Each number is 128 + 24 x the weight over its row's rms, rounded and kept within 0 to 255. Layers, rows and columns count from 0. Numbers have three digits each. The size before them is the row's rms in percent of the matrix's.

# layer 3 MLP up, 1536x256, rms 0.0875, rows 1250-1304, columns 128-255
105:123140104151137160147127120098100097182153159138119121099116132119132123155093107149132106127117105187135084150159121153150130098127122103129086141120086097130156113156138134147089118164141110149134086111121140132094079136115152095067140093097143153145132138107114121168125103113098122122126150090149153167079183131139155161143162115127125153117092136136163104144130131134136107115110
107:105107117150139093136161147089064093148087113130091152150138116112124113122139113123172154122127147131124150121123114137127136159139128101121151130137114115123186108115129151122101158139135080165118115133132148136135148152114084159114121139120110125113155145157120116121136116144147135133124172128108126098052161137082144105109157175149127105103076097121147179127146159098119107167115
102:150108127137125152122048129128148161107096088149156159113127114099110115129157144130183127113182127139191116122163136120144154143137137140093116118126130108156152107136139113143137099109130140119155100132166127165109134098120111157147123133128155106120158126119130122115099116127102128094127127118134152148136150119139170121135126129120122156137098131121108102100187057128109091115119
094:160139115170127127126109164121124121106147123128167059149153109154145104140117172157165120139120118147117102124076094176141110118095078122118144117151132102092158130158130130138107127131094163140105128101151123123148110102144097101097119175079125132115185162122146113141157097129162102144103139154148140138157116175142137137160082160107145107111112104139126124177134110148084107130109
100:185120139143098155112089118098129150111107141121112118114102118089090074152144134118154126081133114149103122124112102140151166146136107135095119086070118149101141108132161139128094142111111131094169157085109113097124160146128155123159140114130130121138112105153120132146143131122173119117126117167135123128137133139121155175118124124134114121120102110124195152069141140123114099177116
102:136109124120131205131126167119152144127154148129125118134100128116123113133101122126132163109142151133120145137138114128112148110099114143096098102169179116110124130104133128149082142092150123088134136089146117182165092132142133112141157125186164141094101130093156099083130089108080135112088097169150132175061197197136126144193164148141145158127117132110112123106135100097107095131144
109:103135092166152122148122131138154102116177101125105106116151110145165055144121121147138098149154099125119152142130097141147126062101107145113144091130138085091153125162126086130116157117167110152156097137100149164145133122121125122130137127160148142179156184144145116122166123109107135123153132125121126126089160142116128117170131138159081121120119165156120139131134140135132106123098
098:152131116177121136092152132097151112175130155150130124123168120133101110055081141136112112122194121108112144139113157135143151155163108128145126081145137085145150120122114109085160116124155151133171125144117120120126133124105126128163089144135129160108106142138150153077131101158122137145150136136116158128137097167124134188118145118120128101120086089132131153115147127135136156131113
099:132081118162109170146131096124129154075100130135092137120172101095125110162133129102123133132117095128140111154146136071118136160119093121128130125138129071138118089125174101132157123128074132148138155169140126130130146124130109148104132084145142162137139098125140099117140108149084123089146081120114189128099163158130097119118156130138150114103130148132096082117108124154118152107133
097:104102126110125108132068118114139133131147125132137125133112091194162103102102138137140140114144100103107117154121162123142128126152149133108174153101127102133118095145148122124144114112147144144124082148102129142128116175144182159132088122117124122169132134111117126148142089134119131131125104151106147119155132101096088148112131101126136146091138087103135141108097105129119137110125
091:107139161125112080070162092108124145127133108176132118120117138103127119103151095150166096129148114109125118115171113138150082110080152122107138129140155163116151132113107118138131140145115141142164057134145146123109130159099131087099110133179144115140135133089150141177150082136101087132087166133114142144093115122142093135094129178133128099109120115168117142102125136115113119120096
108:183119155121143133119123143067096117179129127159176129126108097148125120110146101128125123096069096123116129133118163098153114160083164125148115113119188156121129117129143155143157135122148130118126112125156109142142149133101122117139113102118139130147078165114103089129134138057151130131124128160144142114106136138119132159148090129132149131094109137100081128138143124144114092084127
078:141116146147189134122088159123171133137116101106147145165134080095109093123127109132102145150127108150177111099106150168128155102154086148131124165097128127112113118116123108173118093066122105056138089112131094135109130124110145142073086152116128124171097115124146101172149108133139113125134129144127123156143140172124103176124139139122146099117104125128101140144138152097089170128151
087:145131142155152109128135141150091146165113071124155133161114160157162140142125153116125140078145129134106096123160136149105145159152118186159148110120134135115160058158144139143152112120135078129133130135115148133116122131134147124151158096118174117118134101151127080098139084115162121138130112115127086174131127107099089126137137147117123111119125128133132130180091121157126147123103
101:114155109151152129113138133109121148129082098158117121157147129074132123155120129145141114150143096118125125166094174119108121135151119118145115114116084089123170123203107145166104138132109130106121126132143130145134097125180159116147127138088139133102140147139196188161122129107095098143144163082129119146146155107131137182142118140118168177132122173124105182103116113135097100103115
096:157106146127154138126075152124071101145146064114129084080173102149136112108099166128088132126079122138106136129175109113134101127120131162153100113144172116104139114093105123121144113113144137131089131118126110116135133130154162083127103084133145111105148128131193134168132062108128127120094109134133123160100098122149104157155140163110122132129140132115125147105105131128135127113123
104:156102125123133152128094175132125139121046125113115107125130132111110137129129113156111154097158116133173110098127103174130133115144097183157092133160094150116148124124128114095152124125158116137155149136159146087126159144163110092100166144183146133109116141141131159148133106092185104165102107134156126170141138107120117134157141132123148123113099132168121092137123139121145141098131
105:159117104144171142143105154132135157119108057111113067097145105150166137084139115122154087128124098132131095092137136143141138137099145137135126111109138134135126120131138074108143120119149084113164113141113135115103137109139138122097116104156189110190136142144102130155183138104080150129122138090123113145086124153122148109120139163135125109128134125118125114160153105161121129123076
094:156100107126132167137138179114145086138103089092119130091096112121100134091134136118147117177129096154143146153157142161151124114149140134120102125108124134137108109147120116186108128102105117092123135160157090164148125115093152132111158158104122136116102162110155151090111094125122091128092139103135117159165173145122167112132160149117147162155113138132131124146158077154124106176115
104:133110114122124124089124136120157154110117135095142100131110144105143152156127155131160141133168104157116104146134120149129095127124151154114130125106114145115125111105108120125124140116161146136133144152123122153088104132136165158133130120164093117135112153144115076131158117107176123148167091129103157138133109089106097168094110145113119147116139124126129160123122093174134099116124
105:149105119119142161132130140133088158188129116134106118113113062125113114101079127132157122136100124135106119096103128138129177135165174131092092122116129121118133136137190135175131130099101091109212100139121132170166199134078126143114073157129106124112143127162109140131116152146124144120149150139122123146113153144132118120145104156113184145121109142177125145124107108144112128097098
094:099152147109134155147115145130072124102104128117118111134120113151118135146155186130108145094173137155134138139169144127136122131150111134146161111158142099100142115120133136149133113098131177122143106091124140097169128116181130094134135147157104175125122130145157127087148104167161110154135139162126068144093136098133126141178157160189139119126138100159112169144125144136140122124147
103:131106106166173122152098126167116121116163118145154140112109098115095141107125124164096146133103118115180125152105129080129095136131153167105137143114117148127131136121155143125133092137134136076111095132137130142120141128119160157128144143084114143118105144097136138106172070116182092100104169085119135133113121124098136168113154103138139124106144117133174153186131063133162127121128
097:107115098141119159096119121139131180130131113138129118177054108111120131117145123120151162118116099088137110127168142135087095127102126117133086091137162130146112117134137157104123160118133107118145112126150128111138147142120144127151157158176158148131163101202103084169135136138163122142075157163116096142137162154070136102190136162130102121111145122131128151138118120125093150123104
053:126140128145169136113084109131109150125123124135184142137119095129119086116135110089120150133140121142145141140144113077134136132149128173101138090098150122104087112156120083170130126130159118126162079117100133122102132109140159095138099157144150116166148122135162093148167074099124066139134149157125125188111195107145136110141175108142137133146093133132118119096115113142114100152119
093:142098114137130119120129122122118116139126141131126130176076121095094096118101130118118127114142114128133107114143104103127129107126177117134135137104109086133150140149111148143122113120134125136128081124081137146174084111145160150159137113128149165120119151141122095129138128107177109086147135189153142152084142138095071177116164127057115159120105080109117126089150128125119151153145
056:145092121192187156123145109084144146101151083131149107114166105128099070142145120131121150109113086146141111128165095112149139091113121157114118089086124145109135086142135122141146125136135129086141132095146144120117120106123147107112059155137109109131144139173140111148155148121117089124156101157087101159126165131137113134160137171140145147099112170123145116154123114142111111173139
107:157105151145129166150144147112147126174107155153138094102083127160117138110086148135129144118100108133120136080130121131144108157114170108144106134109105130113155089101174137116136125091153108129172125141137139145130148147080128093127035131143118093109108152158131169144141133126130136116124140153095145121156160121113128144125168148144108142143154095160117136164131094130133124142136
106:119148157143137113090120107133087133172137128110152126156090127142129137105140143145125079104103129148179071151139147130111133108118127122177156118151118141143135117122182131105176135116103115098143069129140103089146133144129157067094128118147122103158119118113135129146151142082092132104075176149129146154124125128082111137135123155131160118111115177139086101143131133145118102119102
105:169122075182127117139139128125134129147098122123097147117130113099126150132148113140099139143112159109133115144096146135154148061144120141115151156134105076130150125158131144092109142126118102128154167089174119134118102141139163160128115166162137157155142146117149147129135128094121079149091128152141133132103142110144149162112123171110131130103163145099122129132103105168131115118141
102:155091131145140158150117094107155144114108123100101145088110122101170053118162094110136188124161088105135118113122151120150151149156099126110118149090141135123118119119124120152077123137170167076143140106129130126130136180118144120147128138160149123099134124140154131137174076116092147113133147154173173133118138119132171189114134106131108140106090113101143150130129114110153106143128
113:146108103166159163119091110100122165165125110140131157107114155177170094070108146100110116131156135168140142116145100110103170157102124141123104137075150098141114097145115116120133130127142144098139125123097130132148108195106121111114158178186138121156151130124177095147141097116125119113154156102140152128164149157087126128165115094095128126116118156111161131136173115151095138104104
110:109123107123122151091084138129142135115119088137152118147118122143111113114186087107134111135116087160140133127092097118156153146137144137093093116156104100121161096132150119161150144119151116118148151130172139101138134098157127164174144131113137155113110134177136157102168155139182085115128114155157136162144169173104146137104105126094137144147140119137162099102100121132136181136136
109:163122129137134130170099141077107151075079113168133104094147124145105114129106114134161131139150150101140151128135121087098143127126129124135163152136113097116149096158118132163122136124102124147113115126127085137097146147124119108161145130116167129157122151190176128155120127147136086133143161142114087141169138115156147159092129144099126111161101145112141198091101131162114142172123
111:138064114166141120143105124099155138099100120151172098091108096143086123154163113104119128107154117128173084128114150103119143100136123121079086114139162143128130118102124136114061122138071052124120118121148109174142142140133116145135127126160163122145134116145157124113126076134118107117162120081143114131125153136140151121115167126111151101101106143124121134156092111111107087068101
096:107174116138141135122147124109081154116105148124154166177109061151081138134088139105122121102128111118113147138113123124087155132130170144086172139132130118141113098147191130115120165145142063167145114124107096120123105135109107142116125141126178126118104127157126104072155098135117113107127143175115127129124130096142129145169172164160129157091118145110137108147092111111104114141128
102:196119121164121111089140137102084107151157137137083123149094106163127122112136139116125148099152114102161101092114131124171152121148117094117126159115107127153134085130174159135126122141151153144130121079100141121123138137104156145141099169076155137104106189161114135139153153136125124102084153134101134136128110104122134131109117142124137113160075131127159116148120113149098146149105
104:138114103160169154113074153106122126133124137119149125108161129114146158085139106161121113160106061141100120101144124131075136144124137108155146140085119124138074119145114093122151085126107150069125119112137108098132122117162096110148096130140138126139128109107156145103115132099113140165084138136095128139117128115130139129142143090140182131124142130122094142105145113130117160081101
093:101112097126157103150142135149066072137129120126135137095101118124137121139117138129140177058146135119101129111126143115179090126085142118135133114110150141105144107164145118099087089108103132093089095107074116106091122135151117134121150098142114115138112138107171160135146156081130083087133151118126113140120107144097121136156097170133111116163163155105110114166076101121116107097118
110:120142104173201126141138139088137117146110134131127159120169113071154118105103108092097151140108115138110143120080101102115108118152109147148057094115114143132124116116158084122093151107102100119135158119126127156097134129156089142138140156132145108120153106126128102150115114146125110182157177111163126126083158181157150131120131157128122100110126161152149137109103147142145097140110
104:182121105124186116146152164121141127099117134160139151141156096122153152112150143118110132157108159159149106105134106149129137094142127102133138131148154162131209113123142132128089151144117106153119098124177122159108122147114150114093102158095134108117137125142122136112159116109094135144122159127139138130146148113124153141105120164149149089090144115096138152128083123124111151120125
096:120106113157123143129138149132114135143119141212108134135155093124151130144136157133144149144118148120131085128147130119109152126152096142134121139102134117098134126121142122102137164144099129126144117114102117083133101141111126164111143132140144140096164120148143106130121117154139117093122111142128151145127102163134165174116143107173145120150130135117064150167118131151096136110097
101:147155097133132149109073135105122148112152117094128110129130152145124146106139130126142147117142096151149110113127118104119140092152116109106169103078157159120137088115158087123118115079104122132176115095097132127158130166125138116116096106138118097151162142166116115114121131144185122130131116128063099149144123083122124140102143126162160140149118126152114156083091125125122143167113
095:169101124179130117107084103136157165158124110132135127155094091094088143151121137141186126130130156125186132101122187135106133106125129115133103132153144135102118126181080129133138092104107109128134116113115125087118137106075150105151103103096098139145111126174119115121133132125210138139141119134125072172130123102110128120141117110074095114152149176079099133177122091185123138121127
096:149150140162155090098124120107146150111113138136129160113101121160121109120146141107125083078095115175178128120120128141110124132094086137060139151133158132145126124114153130150112137135086128144122058135129117130128169096094117161117136139097131094119119123139131121202116136127159141100121096148087126144151135149121060123148097169152131135154138122160123098121117099144172112140117
115:175112135155153146137134194128163145077085100143115098120114117134112124096101144102176142124126093155164097118176141114136143159122088153134110101072140134133151128099131111149108135101114100157200140110179121122130110102121149133090127072125116108123137120134109105087135139118113120129111136137118115159103147138141170117131132158151141148114121091121135109162087087110113136110101
093:120100059123185121154072141121123148127141133190111158166170157114153135138083135087163154166166128172136122128103096129140150110118140109187145175122083126084135136134142150158121148148137134111130124141086136146161120095150116122117116085086132147113131133150154101135116124142106129119149150135129127160150134096133179110157135110111135152120121146099145159122137136140133164113112
102:128143156179130120125106141120132126119112091104131140149093121111116117136115114109154121141131116157123110109115154148181122112124115161123108076130126095112119112133154153153074148096137123108126140165107089142160146120108189127105116140124130095165098131144167089117110107146120116149131115116145122098135114127086110155118133104092135107154129147142054119175105106127123132100109
087:114110119136139168117105085108113125163108110115125107128112108104146111116114187131144119113111077125137178109130162137138173111126139124106143129080166118113097153153089114150132153150149127114150080085116087108197133130138135160133127170109122107182155115115116141166161064121112111152059141120094131109103150146146110129148138129167115125130123117130142098135105140105130149159129
097:122115105126140096128105114149090137109125120103111127152119145146101128113109151150135109112120118115102143134104178125104105189085088127140156118151151109148140094108092156104108165128112078145128104100162127148174153133146138113109154132135164110195156107167166137137119098132128110131106126212145111129140138146116121139135159150118134117117098147137108138105145125113121132135122
099:101114123146155107132114149154082118179123161112104114170097131140143132117102124131123136098146111118137139082141120133100128152146145120156101155121130110137151130142152137112116145117179084086103112088127103148147087118150133133070117178129152133154165113159108117174153121135188127124088121177093133153090111110115149142125151107163105127105100107170126121144131105172133186159092
099:137132135187134133118144117127135120179152119159126148128082088089079127146143145117184126126114122153120160094153086148136126116101113138086150160153130112093105084129151158136133133095097148140172120159131151105116173114114116119133109157116134125165132118170110164176105149115125101141146124172108090156104103128143115128140185103092116111151124141113153157159119060162065143140125
095:144142159148143140133144113098148128140146116119110103138094135096088121169127144159130116122097131151136118149130114115102114166125109132162133127106133168088126114121142129123093073097107106112135125120125118129083127114171102137138097148168141129166118180115157113088140138107077085168103160119122092161125134105126079165115121120096158137098124147116121129139086082124140124151132
095:143128081124150114122133110118141121135125128142093133085142127106153135145142123099098139125133166155169148131176161133121128133171197142137172124120127141109142108119154077094092193155083109139137108104082187129108181118126143133107069137116120113140125116131143137110118135096106111139061160151095109125124165127132088140116103117109130173120129087161131153156123104163140115095115
108:133145124177151135139106098136129120138159159126113100083135105120090142111114098106182146122170114143132097096162130130131098113153131137157080128136127123125126122140167136131122105098160084146155092103108156149128095108113155144111087093128145123162153113145115136133156099156140138152133097125144137124125128164131110124115148148143117124139105113168108144165070147110147143095091
# layer 3 MLP down (transposed), 1536x256, rms 0.0729, rows 1250-1303, columns 128-255
104:153172104103128164100163125122130195128155146109132122079094117157128143141114131117111133159170158112139130152192147146137117126124118104182145092098144133091080119092103060140123118153111139129131169142092121112146112074117175141121134101125141126104094110126122117130151111143186124183131140150168160132098122132169144159129138131142137186142145109155156160143161109130131100095172
107:161131146110123120128091161140194111139167142078122136133163175139177125163139119151134105133154139119109156163083120167096133129132123088169140165111159124111094137132104094114156138082137151115154159083131116077132140141152128109129115150138085152109156109094139156126108146103130143129106078162120165134097153159109160083096106135114105154125120146122088127119148151114128148096099
102:141153118129139131118115157142120170122106142096151162131097111178136111102150107138096116105123130134175124102147162122079136146199110138176122132073131165139147108129157102138151153135129092134148110140152143144129131125186147131112113109147121172123126146095108116133092153151116131114152084133086109141101077106120113133172101149124132108143158174131121118083149148124107162113136
102:161147142105130094110130106101131127149158163114153104142126132139149127115149099134127112112121135136199130084118094164157127122173126145096104122141101148093105113095162159139122104138149128093150148096166149174143142108142131171131108119147114144116155126161104111151157112129133135115140154138194129105135096154103136130116127160095145051102130122136150110095138102108130138140099
098:122144117124118157152144124134147115116146134115147112099140082129184148124122131125103153137104130090145135142116151102123118134130127084133121104137103151148109150132109154144142139160150153134131119108107154094104092140124150140104155145113134156160160131105082166126088143178146087148131081146149123077155080096093134129102143097091162144117148141115146125124138118122130152149123
103:100143153095180116137133105144150071074137113131123094118155156132133077111132110117112126108121126116121106136135163118135080134126157096133177082143052166136181145112105150114170096106147180088094095112153124113175156153154135090118109089141147153127117113131098179112133083146132155163136132128127166135138158103108144130111127172120151146120149122163148093092153151094145125137150
100:140165142153134151107103161120116121150137145083163127120130109116158110134130109132098167119118094141106140083153138107142132120133124143112171133125126140096134244135159120128126158117120108127188152098081086141120099108099146114113103076155126133104113136139114103120111141108152160147127134160146123122114100156159103119147129122144163162111125122146234153092149123106228177132101
099:125110184119130125119107132094138119106136151140132103103121098137109078086124125165097125160165097077067142113142143121175109149139165152180119134142118135154129110133160106082109133149135143147154174124121125102141135128159157152082116146118106109144171092127137177149115137162108121155111157138152164143146094100151143113143142138131119106108164132125117141118158148121133146144121
099:137139162131115120136140100147153078134090140187127179145133122115110129119118102123121130161121169152174089097140123158111139101145112153166155131112070148076121183114144096128147094151092150148147143204096132148099130145142129139118162149146135122165117126120121135146119128150166128164170161122143172132163110116106131147111114134141152125112128149105131155136149127177079125125151
094:114103131128100137133175111128139103115161161114092109138085139158126139102130135143117127154132115088136124147147087143120115171092138150143118113108148150158142108115103105116110187157132136132096130159162104114107107147112163102086129171128126151124149081116119124145096172109117179161094138123148130158079049131136119133139129101129145099116116169128119114128123116110134091082116
091:099134092107112078117106100156150106122127153133148169156143166131122144138142101144130150130128136132110116137150150188131083126167146127170151151113134115102118151106088092110131122152116137139067199120126083147143107126113127144118137136128116150119142119142137140139105117166150140112187044126122140141118107141144174149082128107128151100123118130151138108106142085085071144088142
109:082104144096142085115158137126114154115156148131139120143124117115141139119185129117136115104071166105115113147160153125150149107113136150187139147105145139098102156054181127118075104112109115130127085139138107152145130126121161148153105087098131149163113132158112154154147097123138141175186115146150149121113113094151116145106093121137127127102109171147058167136134174127120120108133
078:116123122140108133120133117105129132137104181152092163116145128148115136120131116143135073186147119104143169139173131087153097118112118110113085140100122148105127177102163105120120140149113161154149141161135201114112085143120130101131093147152097134150108110143130076160120150127109130120158101145145105079152111087148095115094116082167105086116107110176123096101116109122100106093163
088:128126096140106172164115112109097120110109132118111090129103096149150113154153114139112099159108118125119159117139188166129159115152082118120124110084136107170114132129117168146130150148116111134094118154143148132151138104159136111136182112113134099105155083152116145147152121130156095072129089151177140114133161128141105143100106131112105119109130098154135143097106185117158080135121
098:138141160129126109125106139174120148145149171123094116113129156140100137148167122171136087133091109104126146179139127123130135127087165120123147072109137124116118144139106069132129152145129142100121156124072104178166091116160166145101105128102158131130134120154142145128127132085135143104177105143108144149126142170162100104124115072120127135121128139161143162127165139116127154086142
096:115115128083101146103111147169134098124143169136133119129127135126066124138124105108114135134132106130115121180137082161134123128162123075094129131164125144109121156108142132132109157163125118135135096120102120175150113141117124157143150118137093129135110115145078147137155143158133111094147180136151102156169112130143159124137124113149119167137086069100152119097110096118161152146109
101:125117128137110114121102151115132099125110131087147076079131142162114102115141143122169113096142137166154118105170143128086121176129148148144148136169108086134145127126083121163164114122124148181111127144160136120129119128089094121129130076137140140105168129128100142120120113150107129100126148174119104089122125144133119129128141128118135128182101129122112154143091152076127106136119
103:118141124142107142103101110173122137112097125131085119128110117137105103101139155111127124156086150096132099117074156141130126141142157106128176117108141095135090133148100137079136147087129139140143104124075163117129121112099129094124142128127120123142143120111096124136113126153122178123152109092119115135104108159161136094103140138148054127186098141136132164128136152165141108127104
097:122144161137133113127123130102111108135081143129116119129121146151145110125096152128096117104082138121147123149084203133130075157136139103179134101095109105110143126127110115101143146127183133110122165101081118082137179152117122114099138139159140145110120129176130107130113171131154168126121094163111111090115122102177154178117161118134125112118142148127147113090161142111174149094129
104:107117137105092168121115141132160128098151073122134133101178137167146076105141130153144135101142145134089159164105127087124112175112137132149109104094157118098154120128092148116093126149120113133131162084162120152136099078111137129139164174114136129133101144152146177107157065138138128110120103128120133149137123146139112114115110181124125134116112161130166127113170119088128134158185
105:079147129090107114125134114139119157155153140151093116103111165103092128120071133134101150132159172114143133103101109140109123102149142151139181103129145072115153080108125112120150138076141126125134099177079143087140143116124128120131122134115144127141160153136108139139079164151130152146094108105104161122120101154127132155110103153137091092118157157167146125107161140110107137100176
096:140149108103099101138133075162115099187111128101121105091111142135109098130125106105118135060081104143138157144154115141183108127140133118131099128132149116121114177127103121107103131143125087123130119137144139128108132182139153161149125121103133159146151144113093103138118132128115149094118112157124116138119178104124090149115139125109101140109155137140142103062121128133135128132128
103:140122150127102121103102133135088096177133104122143104112094157119149121197120147109115109114105079122101137107165118139099102103142141139146138117155113107151127155084122131152140124149117164163100142146135114115145124116115134107118159103177158218092111119118120115110111139127140150141111096122138078126123143170108110105121181160150110110110086121104145143128118212124156158146140
099:105123125136142103136148094125129130134129139131161131117128142150149133136148110142125159140120140127109126119119135157140137120135121120147149129127125135164146158129136130137131127103126117121133138255117149143108117127131125163138117089132112149114116121104081132139161162131133116104121140125177106123154146136144153202130111102144105135133121080132120123129133154086148119109137
036:149130166163172140154114170152105075110114102111137083132118131137121152184132148160150122147129140150154142132116134135091136142105109091103142167147156123129106082142105188138103160127125140120117129133134102149136169173137134112135149174144144130130150117150123132138088147119104116144142162113138142121133101102169155118192075141156106127154163143115112162160106103121124141132140
095:079152153153139112143074128131116149124134124135143117126151120142146141128098089118078131140096124155118129120144140128179143133166157159090147153165121159117084144095131174116117124143110126153113112099133066090107091120094086146124092123098102110126113136146074126142107114172133153134156100088123113111148141085141102125139114128087155116078149109143110134146106191139138152117138
041:152160152141110131121111122111163132167134106100130102123104196117130107144126133123138126126134186162122134114156178175152109136135118141107127175156113093123152133115096089088152139155141154140120139145136129110166128139115125182080097120135174151159087116135144162131123121130108157126159087135138179086088148158138159128088123139137128119118140149180141126123169145120145135135138
109:136153154111144122134112111120131148155111104096128116121102122073133114111119119116131136089125137149097158126166137171145136113151130164140148116120107168141098131100094166136116114107099133129090070164127148106106134126143148183153115130117152153117133152123181137172085133149150152126144130155114152116157158119147102132098122071123111125069137128093098132086128139107165134112118
105:169135113136136134087185096145124108122142115135131118157122134091146146097117182126149134088103155108145105127152108107148100077117141074147101110114128104121169082144141113149151142112107150104153115150129161138146150153143108137143135171151116145166110081138114128091103129141111124153112150159178099143094138099137154123114135109111106098151127138134148121145115105125123104159146
107:144086103125120140130106129104077109174135105158122152117173131146198152083122121133118126131124126135133128121103101068108142110161083106141109111107137130135120116123141178100139117106119113147136168146129142105108148089134125119101130153148121153126135148122111109137120202150083172096122094143091110125089147143122107101144114157155105145087133147128119148153088141126123151138090
102:105138107088110147121140149169111137127137151147138152136137108141124147147104122145148165132110134122130094124123125144117123075172123089157120102103120162108107142164135151125099140135140163164142171128104109111146143105145117135141140146174115094184086093118130121127149172109154097124163129189133100147137118141128123102153128133119065122131126080119118107171176162116116133119111
110:115171125120147134076151138147098127172101143120137105106138113134098164139110136120150095121128136147109132110127126129143142130133127143148081109144119138102111093128140148120114129072134117137107130131136097138173153151107112078141111129133108130144095116103095085097145200124142132103123112138130106081110124121108120130146115097126112116072126107117139128079097156142116098130092
106:149122105173107118135165134118103109137173135167153172141157143101156154178124133127139129168105126179082129127145160143137138191127112139126147148131146133115123166119110127083127102149083129134120078121160134157103104139084141135156125147087142131128088129118137129144127098142146129154081159168151101147115098122111115115133143131141145114126121116137127120142081121118154103100115
109:118107162118155108169161128106122149102184140137135124111116129116141106140129091143172143108109146131130141135140135104088122103137151102178189152104159153129093074120093108112136150123140178171117122144136112130186136104122147096076129121119158152126138122152125172143138116166146104186192130177134117129154151134135179122097081116134108103147102120112153124132155157136096147125093
109:114144133122145114163138112117139094122081114115152098115133132117149151097148129103140117140125115176108131140120193127130097146118102117122125076126142141155148111142142116098072122160113117096101109118143138161155101109160103156130130122158128151128089136092147101102123106121102150158162148123160132131135174139123119128110106134143122093096121139129096117147104127114177088145111
095:099122117152118148084124093086098155090112159123079140123155106130136134153120116141162131097114110096125122129114136114145115138100130112119154131161094160186137079111113110136092116144097084143105114153142124124090121156123077147104116129110134082160131133118161200157110128157162114144103135094133154138149123172069135145171072083095165132136101134114103081121160135143151149118062
104:122107144113100126166136116168103152136139173135140119152164152142148157099127103155119136146131180134138116150127154155155115113114151152139136152101150181139125113106130148128161138166136117132101124110126105131135143128136121136120126126173090112106102153113139099202110077122116098106117152125118146157147101157109137158121140118128071024104119131112138085112162157098112133124114
104:150138162133117112131101100123145175174096101139120177102126150148093108145131138142168116122148146135136095137097123105113135158132075151131103145127119137138135079156106113147108167127145147122099104132135146129109143151126134107119115085143166154102138153164109140092118117121114165146122075151171129117159115142124092152171129126155114156120116110160125059082103124134119124145117
097:144100106153117171105158151158134135110115132160114112138158109115121107123159143123126106134130100104145123093105131134136099126161137137096108109168125114155046084092107134176141122122167120123108123146140124142130131130091136127111120126113092139115136141140091145137130101099112132169174117159132138092151129147178130099169123122156080115183135123136123108146124168119157161124123
106:115098142160138144119130146154142113140113109120118081079106087113108135181094097106087113169139102116145159178093132154152113104148147095088118109161135170129107038149104101122159143083147097157109136128094122171141104135176095152130128101097120141099111098148122115127150164127121149123088112098122143112118144122128127130111157126134131137082090170138097138118183116143108125148135
104:162136147139169128141117116096123117145101162085113160125155140137149150173116143168111160150085110161088114130109144127144180141104158142125128177089114142129088115136135151159136142108127141134092130152147083126118148116090113130108172102088156123130096152190140175124146141147162088134131075117123124118134122135147157143105135143178139084111187140153150102097139152126111133125131
093:090096135117153113131132133138135110098180149109121155123116139116100126097143122069106127139173133152127158108106120118085119103121173109121074110119078187119139205111131120143143129119136100111113116135112096180123113131157125174140121087120158109140157172100137179127140147097118108110119155104168153139146155073094130128115092150130128153116128107141105088107145123109160119145118
100:124144106100073136180156109150117109098134122103138113145142167157169139082139091130135107111165155111132097136128135109149119133166095124153170138107127110096120167144165155097099142156150145126122170134041121107131151119120148136112131146106114084131152178131153126127134142144162112111125119132070167128144096139137137126120144133181086084078109107141115122182123131114108113132133
097:142144117101129113139130112117112111112116151124118144102162119173150097142145167120137131169109114120109120126118101104139119134141180131218145077119114108131115121073114109170144143094100150116111118143115139134146112131159162118136143118107125155144113083124111134124145106128101150154108110104135114090121130114078127089086107116150152129166126156139124101091148162088128107159181
096:130145159122130123162121141108128120139117160098114084115124121155111107147098102135095123090163085106069122150184116133133096151116140135185125112104107137099121110120115121098147124125167157115108134132150070105116142120099124134113106152110124120087113138114165081138077108135113192128155114108116123121125102165162100117116149113152152119126117146151139139092147122119117175104104
112:128133110177113116112140138098178151110073126149144133128138106142122121141144142113129109109115144101153160111149136120132130115077079130177086175139112152148122078138142100184096101106131135144185142145152157143151133112115109159103132115122124102160147119098101116094154158145128135123150144129156137118153100102131126100157088156136105149150151134156134080148091115121104064105159
091:114139160129136147100176181119131069093111137119109101105089119152133177156125069140121157144120140146133173154168184143143101100124150118145135113138102112134102097129090124083088110132164124110099122111134110128144108133115104154101133142156111109124127109122145127157143143159128112129121104154149153130129109132156139130115115148092163084119133153165160160117108094111133137123118
102:099143077137159121098120117116182103104145063127119096120097141119131101129128130104134167095155109119152163165155141089124161142164126118152111135089113137109170129094061133158160131111100105109152138156140131144162166066155119149092135110161138118078141107125119140102123092130142161125114100115130127121092123096120136153107108097126131135164129168104126126132092082141131133126125
090:101132147102136130156140193127150108119122161129110110122108108166153140152106125126098138167083120145109150167135138125177066101133097107168111121116120126132114140121138081074110174141154122145117184099123085152120137124093112138099101136101109137131142123127092107148128144137088154122169142178140110150126104116142125078130145144138129104111124109128163142121142120176123123113128
101:157153102147124131087129152129084114128143132112147170142124158163160121125119107131088135124138112122148118100093091128146119159163137150113144120152108133149102133114133119081129121122152158098152164095110093088105096092185114133126134180152149108166141115093096134085117127073099075123124105101123126125140154128099080117119097104134139154125162142134122136152164134117167118118167
101:110111138147132138094146138118192137120121102121143149155155171108140149148143125119152097142146129155113112116123133157069154140115166143115109102139118117132083115104124141158128101112118158152117117105132154130071127093104075135117126141159074102130143151143143136106095174146084119134137132098148184135157168155173085134167087136125138118125132134131064147172138138147106105146122
098:145121150109099144113090151119085109108163114133131111113165141172144115124118133149097136139133135156120167109161134109136104144116103127168140120126154128086112113121142132156127143117154164133109131158140079114134152163145117134104160105140123144136133173126143108077153118112149113099152119161148113127121150127160154136161074139105138170146135095121187154101137083100151156123161
100:089096113089112133101116123117157142106099119130133097123129092121104168168142124153126124162143095103161153123087132108120102123154088088120098129135143110162094084121110105167136143154128104081151174149116121134122120128106122110160139121147135133133137125149111105118102128077128126131096123120179129111107130117161165142129149119130138154139145111162155102181159119177121153084090
100:125157143108139115125134106109135124128130151109072087107119139137138096151140086170123115107148128179153165154117123118132113101166152115150124105124170142115141094156123115148138128140090129149112112151080101125077127090096127144128124117156102131134127119084133120104111141098115109107112106101140134101170122147128179115139112091110117102102155123162147114113131129140094137098158